config = dict(
    d_mlp=2048,
    vocab_size=8192,
    positions='rope',
    attn_scale=0.125,
    bias='none',
    tie_embeddings=False,
    init_std_o=0.0309,
    decay_fraction=1.0,
    train_tokens=297500000,
)
Each number is 128 + 32 x the weight over its row's rms, rounded and kept within 0 to 255. Layers, rows and columns count from 0. Numbers have three digits each. The size before them is the row's rms in percent of the matrix's.

# gate: layer 2 MLP gate, 2048x384, rms 0.0792, rows 1614-1680, columns 256-319
# up: layer 2 MLP up, 2048x384, rms 0.0803, rows 1614-1680, columns 256-319
# down: layer 2 MLP down (transposed), 2048x384, rms 0.0841, rows 1614-1679, columns 256-319
gate1614 102:108131195125141085209097133083096091185149142086145197116134143124107124142057124125054129178133126148118124180089147093114143136164138129168104097058083138160134119171133102165157156142148101
up1614 105:130187116179114118121122190109126213102095057141147126119130144052148119115149097078125126137101167115119104085141096140121106161137102140162135135180149125144101119129088111153124085161106189
down1614 112:129158132158116101126096139148127175098070114167124127085176178095158107140141110097160136165139165135129180096151136163112074168126091163165161083221163108160189133095076157108110116155099206
gate1615 100:121138106096176137144087164107118121164142176192139116097097082163137091138128184135097109158075086111144192139162182152065108098134128115144142143196098143127079129130134179118108099141108145
up1615 102:106180116121146120181136119130096077124161199158100077075061149141164132150100107116142100172119058095118157163201124172203058111150133106060160183095094133154157123161154181131201096136107122
down1615 103:101192155118146119189132133109097117137141142148132107150137167098173108117137142127136080155143098094131183081137138121195132137123171126194204172152092122168118122158160103171125104140133156
gate1616 104:117170082121120152184096132063118126128129114100137125131151111097086202107153129142096124139162172144161105156123129169166108161108118147149153136173152090165095159116148112090151110078150153
up1616 107:118048145111165066110137095168140118149125113129153106116146166161147075135122139110143162101102066140093105075168122112043138127173177105093120118088111164109154083138075160168108113160072119
down1616 097:105092142075160087161158121108090138088113086109142150119200204155111087112104162073149126133083160170096130109111102145063169133120149117150082124141129171120133116151170124130099138174065130
gate1617 105:053134122108146173139117100123161188115103129167172134133173110193120123055072110174133071159167130161049090092106150124156125144164103138112147092061129153057060131136111115113107167095123082
up1617 096:123142124088140157095104138136144138115156102134108091116108115089155130168172169164138131136118101097189100177166136090158130090147145082099130158185110161179122134109173185109112071182124142
down1617 104:080152133120171176147115131105170139106121146154166070117196141137140136034187124119108115152163114166092160112159119145172134139150109115082121143066102151070089117117088125142151144151129086
gate1618 101:112124152136108138161132102095062110151122091164148125149156138148177129094165092098152130068114143115118150084163145091139103108152119092123062102142159166141121111160201137093120092150161087
up1618 103:158153136144096122133095164120186119124155181097150078186111153133069141172111159088122101168126094153144125143141115139088142120043121129181130113088116078091192119079123110128083114089115102
down1618 102:138129138191111143090200112109139102131133074152140152090114215132115141184165154142123141101081150107151103109112187138125017126165138144165153158128134190162136149148164109141128130144133130
gate1619 119:109134110099023123104147142128125092123083185147103151109127113150181161149063087092122071109086095114144095150109103111155159107109124108109161135104137169143152187133108126170142144111118097
up1619 127:157036108168163131140137113119106105143064175145075131161122118148172151144092192125078122115110128093110124141129127122158132106170097145173124111115184128137148116125122077169151125096082101
down1619 116:122138143122124149095171149164175118162127131147093186133126082136135087153103135086135089123158129107127126151105165086212169114081094146158123156117168053122181147135095113180127096103109155
gate1620 098:134066128144086130082129058119151189086150135120198136103145101107159075098130158144131118157172102177151104115119119091124090150096121078080129111128114135079177152110147179129119058101106126
up1620 098:151164134136146197137112169140126098130103051119069128098140149075208124162175141138153169119077152078096140162097147175095190122112125154093146070123128160195124139157095098102132139198131085
down1620 091:113134105182118090075129047110150132096116124116171156105091074149139088151117119144121129140180149113105137109073125123152108127123091109091178116167149109121096153125123172109087093077106144
gate1621 099:154124130090169129169154147140107106066159116135151118147090127162153149120144191085153081130111105112116077113119140032144184128124158063159104131165107102125117137139106137097115134138067118
up1621 104:106131158123081143129131162110117160109151081085130124149077193059152143186108098157091068083157217133130122098191086168091103143147084141064163133107165180133141147138167097126180109171137067
down1621 108:122095106080103127171128163154108127088174136104102097133063098076148121118130181137107054129143185114128073124143100119122101146143093134087110100159124123149198137153115091133149123101108096
gate1622 096:110112134192130113117085162135114182133085104091160096147084149109153103117171091158115133164160152145152080143106158122124075112103171104168110118166108183149134174130110160139097093194185091
up1622 091:144114123107079145163129160138130080180173140121098106104127109145119173107147149124155164088142092127116106134135067150107144184161105164082158117098143110162155156092245138154171095093150141
down1622 090:094151133124113129105109151123133110152104139117093111196088122168164159119045147103163146108133145106097058126141140120098113085144069139115107109113099135137146139154230139107165062159162141
gate1623 101:169155126146125126158087107107081116097076065137098145104120114118145124115130118128179090170255107120147128073102104123129126086130150100143126162164158129137100125098108144106089127133117168
up1623 094:064094153107111174101118147107153121097129170093158084167125121186147111144148162146089120104082126077131148114191174156143061178145114176121115130126153128108164090090122154143127140094138118
down1623 088:191146109126153133166127196113095117112094100070100129124070069125137120109086068156184099167217087058109168093110092144131104120112117131163116133145175124110102170097141134113132117132114140
gate1624 094:118062140117144153099140086080134125128085112099160153175088169153068180158110154086138181171086116181202142066134216115159132201120160201109156140098080126167193136171138127150152155123105138
up1624 094:144107136118114116112124162110133163122106194125117127110111148132150129083085143089113144154098161156088153112108116125105116107112114121074059184170119106189062130143067169220141152144147081
down1624 098:136158150143045114122101061090167189123122102098143158097120164172058141095111107124123159093085147158126173175115172127071183111089166141115097160119075080192161111108154144126113185126153162
gate1625 093:105145073095107075160148217163161166147121175173089100184142138092150200132132082133148173076139112095126153145133141137161096113100135155110137165095125158161043115081128158118132068120110161
up1625 090:111135100119121133149135173130121109129117143108119127201109130116146151168177104084121179144182131158135153108149122134147118104101132104150138183123117116112104132101076180059151126121141155
down1625 094:185116165126148176116123079079100105121123088130141168058108148111090090078110160144147085124107156130125097162114104052101134156173182099105095119143119090095161150160149076198107159215121142
gate1626 093:092129201111088106117138136193137105161111135122193147157114143188146120098184151180117133161104110143132156136090091159110143108116122109103114151123130091035090086123101111138144101138065095
up1626 097:138100109157150155069152183099091182136065120221105136122119106074139115183150134160112147154093122118134143136115141128136075117117094095137133121150085135197134120140117128138106162173184160
down1626 094:136109099175121133136102150094125108143107089072123119146143136119159093201091137151134185108101143119140116115129144057114108139110125103138156093169126170193154112133086095110144109111139159
gate1627 107:093162159143157102150104113179107094139142154127132163109123076139156106149111107130127140100072081152133108082158150050119091116151168151039125133113168057141134116123087172140171136137156120
up1627 105:145142142167121123138136103069137077134052153140126068132168120109088083162080086207153151159103057189142129125085117143099123113133150094121128150057121069114119125176141153195088159122145145
down1627 101:152136115102121114133102067191178053145110141107118161138170142144103146119065081070161115116095126187159096103111138136123143130161159107081140150115183133131100101196111134110150151161138132
gate1628 100:143114195090073128095139147085124179128088095135140113119193069110111133143110091128122142120149065161106139081116107064056149139152128203095059138130150050077117206126106118122118069149152157
up1628 107:113135108097146223112143180109153157176122079133169123138105166152157099178132103173155137069079113070127128170117118179139128126116153139123080106151113090116111088054106099129162138138121173
down1628 114:138091140073128172102120125125138140193114062172146115155130168150147135151148117149141139086084102094135116120128136145149151111139120139141117125166092064117101066098144062117136156142102181
gate1629 092:149098064142131167100078148141131178162180082137137127157160094113114113114191178150137109106090154143150114114075163085109181128130143159144094122093118129184131122137137152139151196132097075
up1629 090:113118153139070085112188065120090106056148107089149136098098170112153149174061132117123132130132124120202163136140088154179097149164108101131112128073092113151137064148068148112071145159128120
down1629 079:140092064159117184150112152090114145115175122114181120143112120122161151147175196209156121124153121101191101087098130104167142117091134146129089097120125139169125163131124139115136219082121147
gate1630 102:129150147150130168166098150101097138115135111103085065144128088154165058066130126133136110155151161094119099104160148092134116078134080125156136164093150145137185089088105072113104134136080094
up1630 093:119110092127101172211103147076125125114120114094149072145128099163098081111182155125193129190160189124148110091155168108106155105134147188162144173097161178148193061122124110106139133148106102
down1630 087:133175119186095147147122150137169142130124133109093045126128136142119064126137115188156158129178168074100160131162106063163161075137085156160147148135166174150160128077095099134161147162081085
gate1631 096:133135084149176126141086087154155078147087163048173139138135088135124133122145159135170181127134066175097135128144163099171148137106169154101134129096166138112153156137142147093178099156068138
up1631 101:104114093099076078115138113146165091159129153090158195145123096105105102188184085123141185100150079140132147136096128106082101159093140177098146189115106068086156079142144190111135102131092139
down1631 105:058108091088083128110128072134148138169169178102139167179090231147149082143164114126157162135153122168138110131091063132117107157126120174143156144145107109122175074151136172101125096163085122
gate1632 095:076122172118137104093196143119125137116085085115157067116126080106116106116099150142126110035114139180095187145103160022088132109199115141134155084150113115117146156164158182165088145125094078
up1632 096:096100151153086120098100123159156154074160066108136128143045110109125049122127118136151147135128071127073096144125171102135081075126145109073090160121114110081094175109097190099102138166095122
down1632 097:128146093120156129175110138127154117188130152148151152158124161107131180133114130185101136085145131157163130151132084235164174172139140181145131122088151124160137053149066070150134090144138183
gate1633 101:130137145111113050180163148129163170100187162112110105102134161089138101124144167164131114125129136097159113096116070118166148097109133128105123078122131105053108170114123116097082170138100140
up1633 096:132123121125101105205100218148084122104137151152127181164148098151126153123163141134149113173161129115129137118146088124137144118063121115156125147150082094129155120154143164159128131147106121
down1633 105:140150144103128058136154138170158144114161212134149098090082197056098093146065139131127090156094119116139081103107098135132021154084195118111116079081087134122113087049155161159100090185113126
gate1634 097:129140074126144121138165107149097114071168139059124130198116146125113120121193142102114112175138105138181117125132204112120138208192121129130149081164201104149111075150099131119122084137118109
up1634 098:098184117137141041112137134128094126064115166123089106164074162105127114081149121093101171132189126113157073093127188140133140158127106153126191130135172156151091090052140182136127142123110147
down1634 089:124152094059149127091145152122157159046126149145105097154118135093125144111174061109126173143054142161118110102082082093137117105160178171137158180167074111157118171125102152216154160066138138
gate1635 096:102087129123139158175149172102120167123178086128086132146170151104071037197087086120118119087118139141133130064173134180146067113094144118141126131140134135098163120113152153182124097161128136
up1635 099:089070127105106122122137140113088114106155155156115130091120132081070108132169115121121158130150147134118195165144187138150097120155109134076142114089146103127146165138087170168098077103145100
down1635 093:058113071112134135094116149097104169114107145139185087095113152045077094156135117093106159080138128151114152144135194140180088143114159116078134100059091093150126165132097125140122077127121142
gate1636 107:178080133133133105130093147143131125090084101144088169160108101150180120053085063127139086126129137085131063150098117116123122108147186145182043101130111097170115131115074127210109156093161116
up1636 098:097195133145095117205119140086122164108135165149049088131102122127107147116129075133181120102100165115114159161166117137069148128095175173096183138153148148049105086111128125096158165165125155
down1636 107:162107116133145127164084176130165147092093147135027157185130125153175134054094091147158087121142150097160050147135106120137105106130154113155073128134127112138117136087083120192104180149149128
gate1637 099:095111134091149165073120130152150079102110099130148118116094127127134109117112127117146157105062136138144063130146101082076125146162111126153182169122137059091124149118155151143148096154126098
up1637 098:172122128161131081072143116140135202117145146107126182131128157110174195164117109093081070151135091112103169124113115193150122137104142123136037058190146177115174136128084151189109148137115131
down1637 087:170184129101169139166174129144099174117154127089169086144134142112137143154131178110175117139051166110117070125065157175085100148083126138089150079138030122090160137118162138137121125129087170
gate1638 109:063129187131164148159121138153113139125118117152136108082121115149080077149124077068171089134099134088094153159097176125094130078136125098107038107170120101082151143136152075129107157211144095
up1638 107:141156178060102124159106156112108206145095104094121059180131098114111103152089113122143131132095063088094125178112148088096110175125123126118127119156153111104175138173108106134122151140152150
down1638 091:123130148100168106134084142138104188181106084150144082116063108143062097155131156116137175133084099130071089205109122166117136168112071094166104078184130057107169143166044134140138107177139149
gate1639 098:112104122154112125141151119141143126124132150113082156082113201122136108101165147185147141148091128157129125058217102115083147124164113135142134110137137126109104113111123103166152115088105132
up1639 105:146098092163094151105174133149123163133141114079097098134130119126143149125179157155158115157021117112179141134132143123087128120124129121131098146173153117136104165101124110128155132152168147
down1639 099:088144118138135138172119086107124124135114113144175122101111176179161096104101130125080164100203144156047147140122133142123114114095144147127152167160113166119112157153164135101078141100145131
gate1640 092:128093108155133128127142119178157095164097124106111113083188128190131117119145141090143128120100114121170155125139093122109129163144145165112107161112067129163160117115108081123143108108145165
up1640 097:135102084136140118155066103189203100136142140114190101111126122164187213118173172121137190071137084136133138148132160125147104123167148172092092079128142164212100133098171143126117175119137107
down1640 101:126156089143155102143062105164211121122123112117195093144105134123182212101131112163106144075164070140126105112099131118202172117152163152122115116159143157200086104086160142168106158094141110
gate1641 106:176156063166133092172127134163138141084136090131129071156110095046085113138116184120144092136105108143136159169124106094133122143114102137160122133087147135066096096088095163107168170153108112
up1641 105:145110090128159167215151107163129163121187084141133114102096146038123141146127146117110131146086180134172147173135092063129201178127138121163136125153189120138090124099168188100184113133104130
down1641 093:105118164109157087088123165093124107143049152120168166140148143200160151117127136141160167115127076041084108069175147174116072090140188117079082090126093141117156166141145078128093140097151089
gate1642 094:074163153173109094159098131140104092142111154107109149172119097162144158136092099168139174073100164169091106078170098147146179178109154116115109114118054132136142111119129107151170160132082137
up1642 089:154142154149162080114178067127106121178108120165143124119147071091147127191083129130117175086117084170137096087166120165167102099153105096118133071106158131153103105140102121139142093170170156
down1642 094:183122095101155113080149139132158140121085121157147136106118150084112137123163158047126129162147064117107127156124166109158113100148127116131121097141207120135110120099111110134128059130171136
gate1643 099:128124038111099100116126101146145149133078166142126087116083120119129138188133089118132091102169100152115128084166193111139168155126140101168144129138125139179091174101147139153070145119064183
up1643 103:136121127129113128191146134184140089170076225122077099159110128126158073135062110173148125131146105147116145133131162106176183153077181139161176119081144118129070145207102155165132098091086136
down1643 105:113130096135171097133104137134129152177102170115135189127140139090157103140171144087112118098121151175167097118128130105095130137132090114154138138127115102146170140130136084164115122192098205
gate1644 106:109113129132046160149141150157085152098105186105082166146146118114098139177148111155116088114111085122108123140112170140159126099122224131123135100130110176138181120101181090120116126124149082
up1644 102:076131125139162071102137168158156151067173091152088095160075176146098145149145148134135125138149165150108167195115080135102151107109137073098147102137139162134141121099149136103156123136182136
down1644 096:096124155144151062149123161110097077144066142094145128085189137119112164096146067109131111137097128124141091128121169168148122150139092145123208104110134152144141082068143111081131069146113107
gate1645 096:131157140136142137132080152148137087127168110120121131136123080105094080153078129193191182090124154153117173157120129101166131155117143114113110146124131090139080173151162151131100186102082086
up1645 096:115081149159125106134122173079102172118101107149146112122140154145151130109179075158101135154157097132128080150162120149079101171227072155207187103093109131110164205156158187135126143151122155
down1645 101:124108103149157144134161157160168092120123104105123140181099113123142121161054146107112177087086170160079164118106166071144155081074163097086133147102171156106132136145121103150078138171157125
gate1646 106:132131185136136141116136151113131088136118102100191067095089205148108089155144158113165131120076142103116141155112117112151155166098090114100115136184132092161120157120127070085115114135203109
up1646 106:134112086153071083161178179109155080107152112158161093151174152116154122146130168098114086155102119099121100114103154117112110102131087071111094135152077134118134184104042135104114126150122153
down1646 112:139141084185107141148169140086173076057149149114153111167141135115102083151208240130089116156117170145138095142081145086106122146143125117130105139123119096111157127136072106088117112097117116
gate1647 102:140210088097102094209147161111097117140158145153141168109096134131100096142122165143125163137106137112067162099123116129063132101136103074133156140214063133135126101181160151084112173125140083
up1647 103:157187105183118185111132177112132146165050164223122133155177162133162144163189169131150117149161191167111142082119073071138050132131171155157098121087156096104136081147146130156124104116140155
down1647 101:117092174151195167117077149106153097137139104136137142108151115118121133126154104110118086127144186113134102076082102098127127132112133181151094101058189126092114088084116121193117071072129080
gate1648 097:127115117086095109120157145186178216190131119161139104064190134119132167059174139145162091140124084189185100141159135128127113119144113094177174118156098161080128125094119112110056159120113136
up1648 099:163138125138104044103083102134095100061123064117110169164100102183140139178147135118139139116127158068108157095115182146096177157076148144103134154086092145140130101166160110140149117123153149
down1648 092:126145103165111095140185080095117177127100128122175141112164123127141125147216093175077098081073133137144115163140121162119186105149081103111177151160116094155092073136129177164108141110128131
gate1649 095:169091121185150105141154071131051123146091129163117141089124128095127111109199205123065199125141143106122121138173080127093111161107114137156054137100133117106178085161161157162196074136142146
up1649 101:137037111157172087117101152124110094190157179163101131102142171130091144151183162176175125171125099114082126123117099205067140116057144124143145133062122096097133115105103155178173151099144150
down1649 106:106120142079099132138091175128181091146187186092135115123126134138071150153139128150146080118125131153110118105083131166143203049149148100130189152114174117131165089125055129114125130122137115
gate1650 088:128136135162107197177158137189095084080087126174132112106150126091083167120094075109113112101118105103123183083123099083137162131153131162123159054105173141132141107183119101123134191157145178
up1650 093:145111123131124126170132124147120139135152125153103146196147104195162201166129162145161087108112127120187119173133167191119119128166106095176140178122123143089096118059099186161188145105124120
down1650 091:099121102149074151111127104103121160129130114079151125083078136056138054111135179105067138175106113120024125131096088070150106170124176168132111099078140096177151107166155116062105089136151105
gate1651 093:174069125113126120116165145055106068078123119179086151110115178121148092142114127133179203170132144159070104144113194135159134066149162078121151117118142133180145115138162104105141071173185135
up1651 087:111152141077180195176109163179165092155115150145155092157097152117114115147172136143064137096116153128175095134051050144106108173176134133105102167136162137076117119106159153156150109061120124
down1651 066:129065125118220116137127146083060106106106171126185134140077157097147110090107118116138144152107110124042109143128162154144087086096148090143111087136121146100139130159078128043072064131117141
gate1652 098:171126101091086129158114139113150095203169070080179108147096176101142161111134138053158092075138146175151106093197103147142156103138101135123073119189122215180141145114115110129127125100137128
up1652 094:097110162146171102110112121101153196068114195128096147064130097149195172144154135146134146148142186127083171141111089142153120120174133115171128108171101106142132153147140096151160184138116131
down1652 099:169154086078069149071109116155147188182124135058091150110130112086172139115170130098152054108096194176105120105162110138135097133090111126133107103188175206211186122133139135150120179136118132
gate1653 106:050124106111157120142151119158101139136131142097126186118107138105078152123128111112181161123072160135121155079115123167112160153150107145126096140161110094166102143184104190176141112186177072
up1653 101:134150142087154153087172123132141139174113139091146114097118073130157056076148195140142157113177116200135169142108108185106074205146182144134118108093121115131165123157162138092081210119101115
down1653 106:126150134084164104057129100123075139173154154125171164149117154118072088129107183108134178099126135191086147090131102169096090129150143132117112145100169075139159104080196152126122147085103123
gate1654 098:128156195174153135124155139129138056144175152082135102116147108122162041098152144128100168110158127158127137142196134174144088176123117123013100133124109097154125085118183147098129184183142141
up1654 097:148117075105102191140107091107062178106145067131151112134113147133108172136071167124115123123114103099106126140069091096103187070175147102209131156169173176083129163179100162141105119086148124
down1654 087:108124118115112150105093136164123086146101084067065077143138111129141129133133102123085141119094091155108115109103074150173160174145132086072143091142186159137096086174154159151141129106154150
gate1655 104:201157168103108136131143146089089149131180113106155196132199123134153114071148159105094145109167158128094095094115175122105116150160157106120146121096169125108139125096140080075169139141109148
up1655 114:117128134174121058132150161189112150119155076156114108127110163110085150122135101083121140090146131171176133126126086116136133135088133180164108155213130123122149127119152101149082133146137055
down1655 121:134102141133113052140151186196139116118131103133087107125123191105115117155112098053158084121095117140126184158106114170154132122077108139082137105213133094159196128154120111143039127104112089
gate1656 101:103181111162124174116084148160101121108158099131100104124120157152112066161086156106127132154084136142135155119115111188144155064177178070164066088162127146127113098157121091054115186114085150
up1656 101:129104146139137137149102040135112093166161121119157070186104083189114143089089090122062164148138134081108214092121113082114158099121142154113123160134113153111159180128087206129206131179061080
down1656 104:164122100161149170070135154117144150158097138108118105170160146191195151151166111114139122082146119138146097164127125170066067141125104134105122099071100078178107095116150087187101122129044128
gate1657 090:140119089141132119182147174089123169106101112128085151160170180140084169148109138062149201183129130181108187120186147165172206129105183134163121096142163142179091147148121124126104115115115123
up1657 094:163170150059070087103128145121108138111121149107118157097137147155133110118159134145119193158047134129176148143123192181135118118131169086106132176114128086162143151162177127042103132144119124
down1657 081:113133114162110167139168098165121114150110157141130146106091105115210094101181162165186107107111162138094125116088123108092135116063106091102142138097139108104101132098096123103149070130111133
gate1658 103:163124137080124113124132114113147108189136196156093131095112166055176156067111129154141092138022115119134109151138141085065078117126111080070208092133072143159105128167098156116104170199150140
up1658 103:110088163087129111107097198128104129099128104144130168175098083183107147147127098170092109162178115122118124117088081199160160097071123124119067149078192097124146147086086068091146058157183103
down1658 096:162084167078096077095148119139073086138141131129082125147127105144156158140095149141150135137079102108095108122105134152152069150071110065115101141102115119131153058127079086079156121141195102
gate1659 095:121090088085137106178186146094171108118169097109139122123156167114099142136064114173090157115101114136135127134106131117150114095110061141106125122117059159113102075089070111135091159167152147
up1659 093:121135132102121177066112125150135087163105066109144179171164086186158128110143145165156072084144138100059179145117151146117112103192161124086095100180190127141122087164126104126176121133103200
down1659 090:131115120079170121102072192169126158190154150154097126112164106143092107123111112109042122132125135109105107103128121077110143125111135125058086121092072133230125084171179008081158143147147159
gate1660 104:184125144086132116136114125123068150159112165131099166104093152068119132142092112114093134168089140136094162088063166193144132189147087145128106169119125069152166087110077165106146092067179101
up1660 093:143148156149133135110122138114109091174122131128151140146159161134123166144059155128143110077145155100166134117176071134068117128106149154137140133154140157146117107104150125175106164177103098
down1660 093:174128148100140130076145109143102141099115150139119115114138144071115147128164090101109130119097144075087182100063143167130149129112137100129120129129110089120120122146098122097157115015130123
gate1661 097:131149167121121137118116114143147103164126109099157203135166155168162115091109106118122163159155159131139084087127152115137136089125117079068093140105108133157124130140113120189139162170170080
up1661 102:097101103134128139137105128149041090125173092089147083144144158124159197118190183155115102140110159149098125105140109079087158090147116114202090116110176136168236131171119149152145067155137134
down1661 112:134124075140145135117188140129091175064108143098089082124127103129103121173157145148129139114068143173080148152157083124074186131164122159171150085074204086101120076153176176121156053054078162
gate1662 099:134104118105091130133194160147118119133125144100155122052125181118206137136129105086118077138125128163077080088109174161102091088158103046127054080110132100134156103184199065122113164069159172
up1662 101:112104083125078102049121126157070128101121083170145142129105122181073157161129122133123108125160100126091186118128079168155126177135112169120181193101103162164153187101117146116180134149114085
down1662 092:134151129103155115084129129124106133121139140168148167105103100150073142140135109139160111122181127138126142170097079127158114183150114159140149163105133136130154173074127154111121112096097057
gate1663 098:121129167133160121172070055099168164112185157169143153129171137160163187060131126137169133116089102136114104167114117205127088133112129151106153096139084136088115139166142158099116111189147131
up1663 104:116103154124164158178062033098165120094167139177132166121165131178159174061118122111178138121092108116098125172084117193126097163099104124144151081148085176083103150171113137099082137173152132
down1663 098:150166118130147131148111090165158167102143104159106107136189102134114123045108099139193124134172124131046110185094093113174111151125082147137150129144098166112128123131119121096138124134151138
gate1664 101:166121144093096164195159113120179072128120128109107101130160148120142163126168131112219113105132153138188127163108169096106179168083097121169182211153119093164138092118129112163144157138111091
up1664 102:128120149103109101169203049126125131162077080160153127102165135124179114114110139118185151143119097130147186110082113061059122165150070116129126133082124070147109138143146118144113163077159137
down1664 103:149148059145169146113076157105059113083152093119102153155088104132163109140138132157055155110111142143094091152164119148204153083110204109143149136121135161137168119093068129092129126162072098
gate1665 102:124145122156162176116115136118144098091131184054088194157122125088155107110133110143117106105185163072109166174177179127117108118124144160112091109206149147155158088129124141127100101122097145
up1665 104:143125183143049114092122092142178159177151063142167157089142103133101174155101145135159157177095163172152152084134064150136158154127071104150126126117087086073085143114091154151151136148150118
down1665 096:181135165086108157128112096149144112157154070146122145104137142125102140136075129152097096080146168167134082073100105139138123170121113094119125105101087155100104147112115139146162131093080086
gate1666 099:120101154167134103116075078145132144174125123174106097161112113133204102129139181141120116170173159096166123076098079117135148038123118153142140175136110166142144148123129147121117114159128148
up1666 103:100177089153146096183159160079076120068140143149178153113171123150086152101111073159116142137002080149137183136126140131154154168116131127113089102147128138133160172150173173126105127165150074
down1666 091:133128177162170088104090094137092135091087108141121063149111098150156090117171181091142108093152125116099102128075058122174156047103137160149124159092127124187207150101102134138127098123111138
gate1667 101:076163156164075128164134107139166106114068155131066107163092101186183079090170149125128095182172141132142146162167144033102166140074109124060139118071159154071169150079137074090136159174188125
up1667 105:110131180135130129121123131099148151103101114145135132168156167177141124146105162174111067157138124195121128116120059087051124094150107125160126116142072154079154113144114120128067120092114118
down1667 098:109115122150127113133179147082181196105116122172120097121130069143115107091125090099109163079087133119127143158157105137051113145099143091146097103144081109096161148148154086126132167120092160
gate1668 095:184083141108081165152147115148159114124118177167140163125155080156116116098142116140103106129172109115144162187167126096155120134129176161130117098120127135144104113101163129147171111094111126
up1668 097:136112091087187183149070134179104120127170152146123130119109078160095107126094116128108070105092146141069108081139083118129142115131150175093128180095071134101136097136112140079139146084115136
down1668 108:129125132113122082154210119104143140035107115167132154129112137102169069140180134144123156163142101101152145174106111136120104157120113137108169131093159113179078151108150197110107107096147132
gate1669 101:121122124148145118119141115121099139093124146105171205115131129077090131154149117142134095141199105173146141128100150118080105118144114095145141170139179130115081102119133115147125141139113057
up1669 095:091139119154152145117164154125136126116076138085149172099128108107119172179124165149165123141083160115128108068167155179105100123167082102139163106155145121086079131113124128094134161109158090
down1669 101:086121110110166119121167159126188095117134109104114103083118100188139167134109099049148114154081147115113104136174124125171171151093135110114117110145109107120130105111104096101165129116187154
gate1670 095:132130141179122114122097108159122084150180105165115151136131120175132106131119158145131098152137134097159178158110073139147081185137144116085082188047007124143104134107140165117143141108125113
up1670 100:155154146089092184167122098113091126116111133116170131152108096144149073115135145163121069152109099085125207170095123162143125163165163118102155132112142109130116102148153145097124102123112178
down1670 105:113117126194135091137154156118133125132141079151140154129147086106136192158124135134118157126125082082207052059110111114100108109121161120141104142133108173116156120130099110109107105060135124
gate1671 103:077084172127131109059104120180134097169112098125069161142090122099118153104151131160082170184204136128073120114138124120170127118180129123120086081133158160122119115125185150174136106137172153
up1671 106:118115098111142089123146117119097122145134154145085146122115125158095155069098137163103119138213102145090097127129088089132115093130152134037112075135133061086131066152143153175144189121146121
down1671 109:075117162199155113069078075193146142144178081149095195135102133113101165164133154170089142202162113119074133135174104114173145086091135166107110129150156100142123105121188124185142155153160121
gate1672 098:086106166101088166148152130062119121126150133200178098127089108142095140114110174181151095079125180095090138161095113122061070147100132154115144117036127125135134123208147140119112148138132085
up1672 112:141154088124172042105144089127112078115180108036108112127168168101133118194114079141121156093099108142099127125142142172166172164138103091127133155111171096099178105121124141142160058148129152
down1672 090:112054179097098144179151112094090138152125160202173125152108138153101131127131178210162118080101162102104109182128138165094082138131141110144150159094122108122124132182125120129112127141117112
gate1673 100:116166111156104122159202124122131057097162150134131162169148113216095133124127127099102139124172181117098099138121120108133157130148102135133118197127168129139137137157126129148183137089157182
up1673 098:090197130161102053199133122142132093111143097058144122119130106148114159172180210104107071098093156208098102173147101121154121110117153134089118192104187106118093140132141097163148096117168138
down1673 107:111173169118127063150127166108156158106077049060136076110110083082139134141136157149139101121093102143104108125123066075133083039088147148109127141130118131122121100129114081075082111124059111
gate1674 099:086095130119145123149114078155116119164148105105154161151118081183123172109164106106111113135110110126131187119125165151123112131123153142130135186131102105115135177125143150128084090119027144
up1674 100:148178156106122136096144177165135111103049120122097128129135175135134128135134162115112129116147220091113106166170107118135061170158151098141149094119116097156111085100125127180196141140151131
down1674 095:101203155114110139112127076149111118166179086159162165113114147174066178073147178183084168139149173129183051082125160148083116113166089123180121148114056082113117147073140119108141076111102161
gate1675 099:136089112118118163153110090127146126127090101176165147151138051112122065131140112107174097097113168130177156139112148159134103154142111134124091113101171127127149141152137157095070136109110163
up1675 101:092097136200167155149122127109174161146128107175171120159133180074094188109138155183141107141180097078093123118120056126151121162096065154214134136156141143178131129143138077157170112127086109
down1675 105:120084173056121106085131139146090095141116098111085138144107088129139093181146098127079137156081141120133169119169189125076121122124127105095137147124100154076184101177160142076044145164163074
gate1676 089:092090191126119160140121108140126097078103109131120138151137079115192166162119126154161118161106170142116156090109188131171082132117161142045184083079098115120147062143207124136099164113140125
up1676 093:147152118094149141131126137094062144142168171148129116196088161076105101145108103163139140096090185147135220172097147100108156085138064082138132126089124148080141112112134066152091117146158110
down1676 099:091073153130161132158144103135121144160176095164153129155121095107126099117089153102053146141123086181102153193077134142116145092202146143109144175057131137113150100098160151126155132155081091
gate1677 095:112151130102075110135109138074053073140151125090107175084157142124095074050151126132150137147115107078084102147140154166110118128096110090157145117120173154211169104105094142141126172119108118
up1677 099:158117142151149123114161079163120162138166086131123148177088121111138066157094050148092059148149114155178130144130180129192159146190148095112065151091135131138135146171128083103157120187128149
down1677 097:125164126131117133070127165138088078109162115119100190094163103081123059090142120162107134164138090069113086160117167172175116168140101140099090140085159115129183162117129104127178125154117130
gate1678 103:133087115074159111158207116009160149093201111123156065180112152090123149091157120142170149153074076064098112118169067129047135134108098110157199152138129128129099189112192135130071162102128130
up1678 107:163071165108172070139082121145140163144151121131142078098116067082216130148117069135130122086153148135125139087163143181125135101112128134155128096103145128143165163122146091104186145112124103
down1678 113:109115130181200075166168105158143181125167177128111140114069144083189077164105112094142137105077107103117119137166141142116133163135109105165152159111142171156174141105176152070200206079086077
gate1679 096:152112128124141158111146105120111163108157218171140159113146109147116151128099175140067141154154100155134179066134138117126093098147116155103122156103128113161113160074081135121200125137143061
up1679 092:170124128085183140132107116129170149151145150178114137068079142099062065130043169197133134121120141181129167145191150126103105089125139103089120131120091142099149222107114151105131122123137098
down1679 101:111124067096107134094136149167128119096115163101171142138138123107177182116135099151109081139158115074095163118085169099018133072163125139143093118161095141176132123110096110102153156151140134
gate1680 106:140107133155171167102161104167139150176093123122162114142155150129091186140100155160141172103135117156145176075114163135126086139089118085093168099149118115140171150157145182125141145118144104
up1680 101:207171161164161192160107152090089129145159135140135153122126114130082169149163133113154123165143102107098182100106117141141101198106149097177110112140130137131152105120102179102120137082144100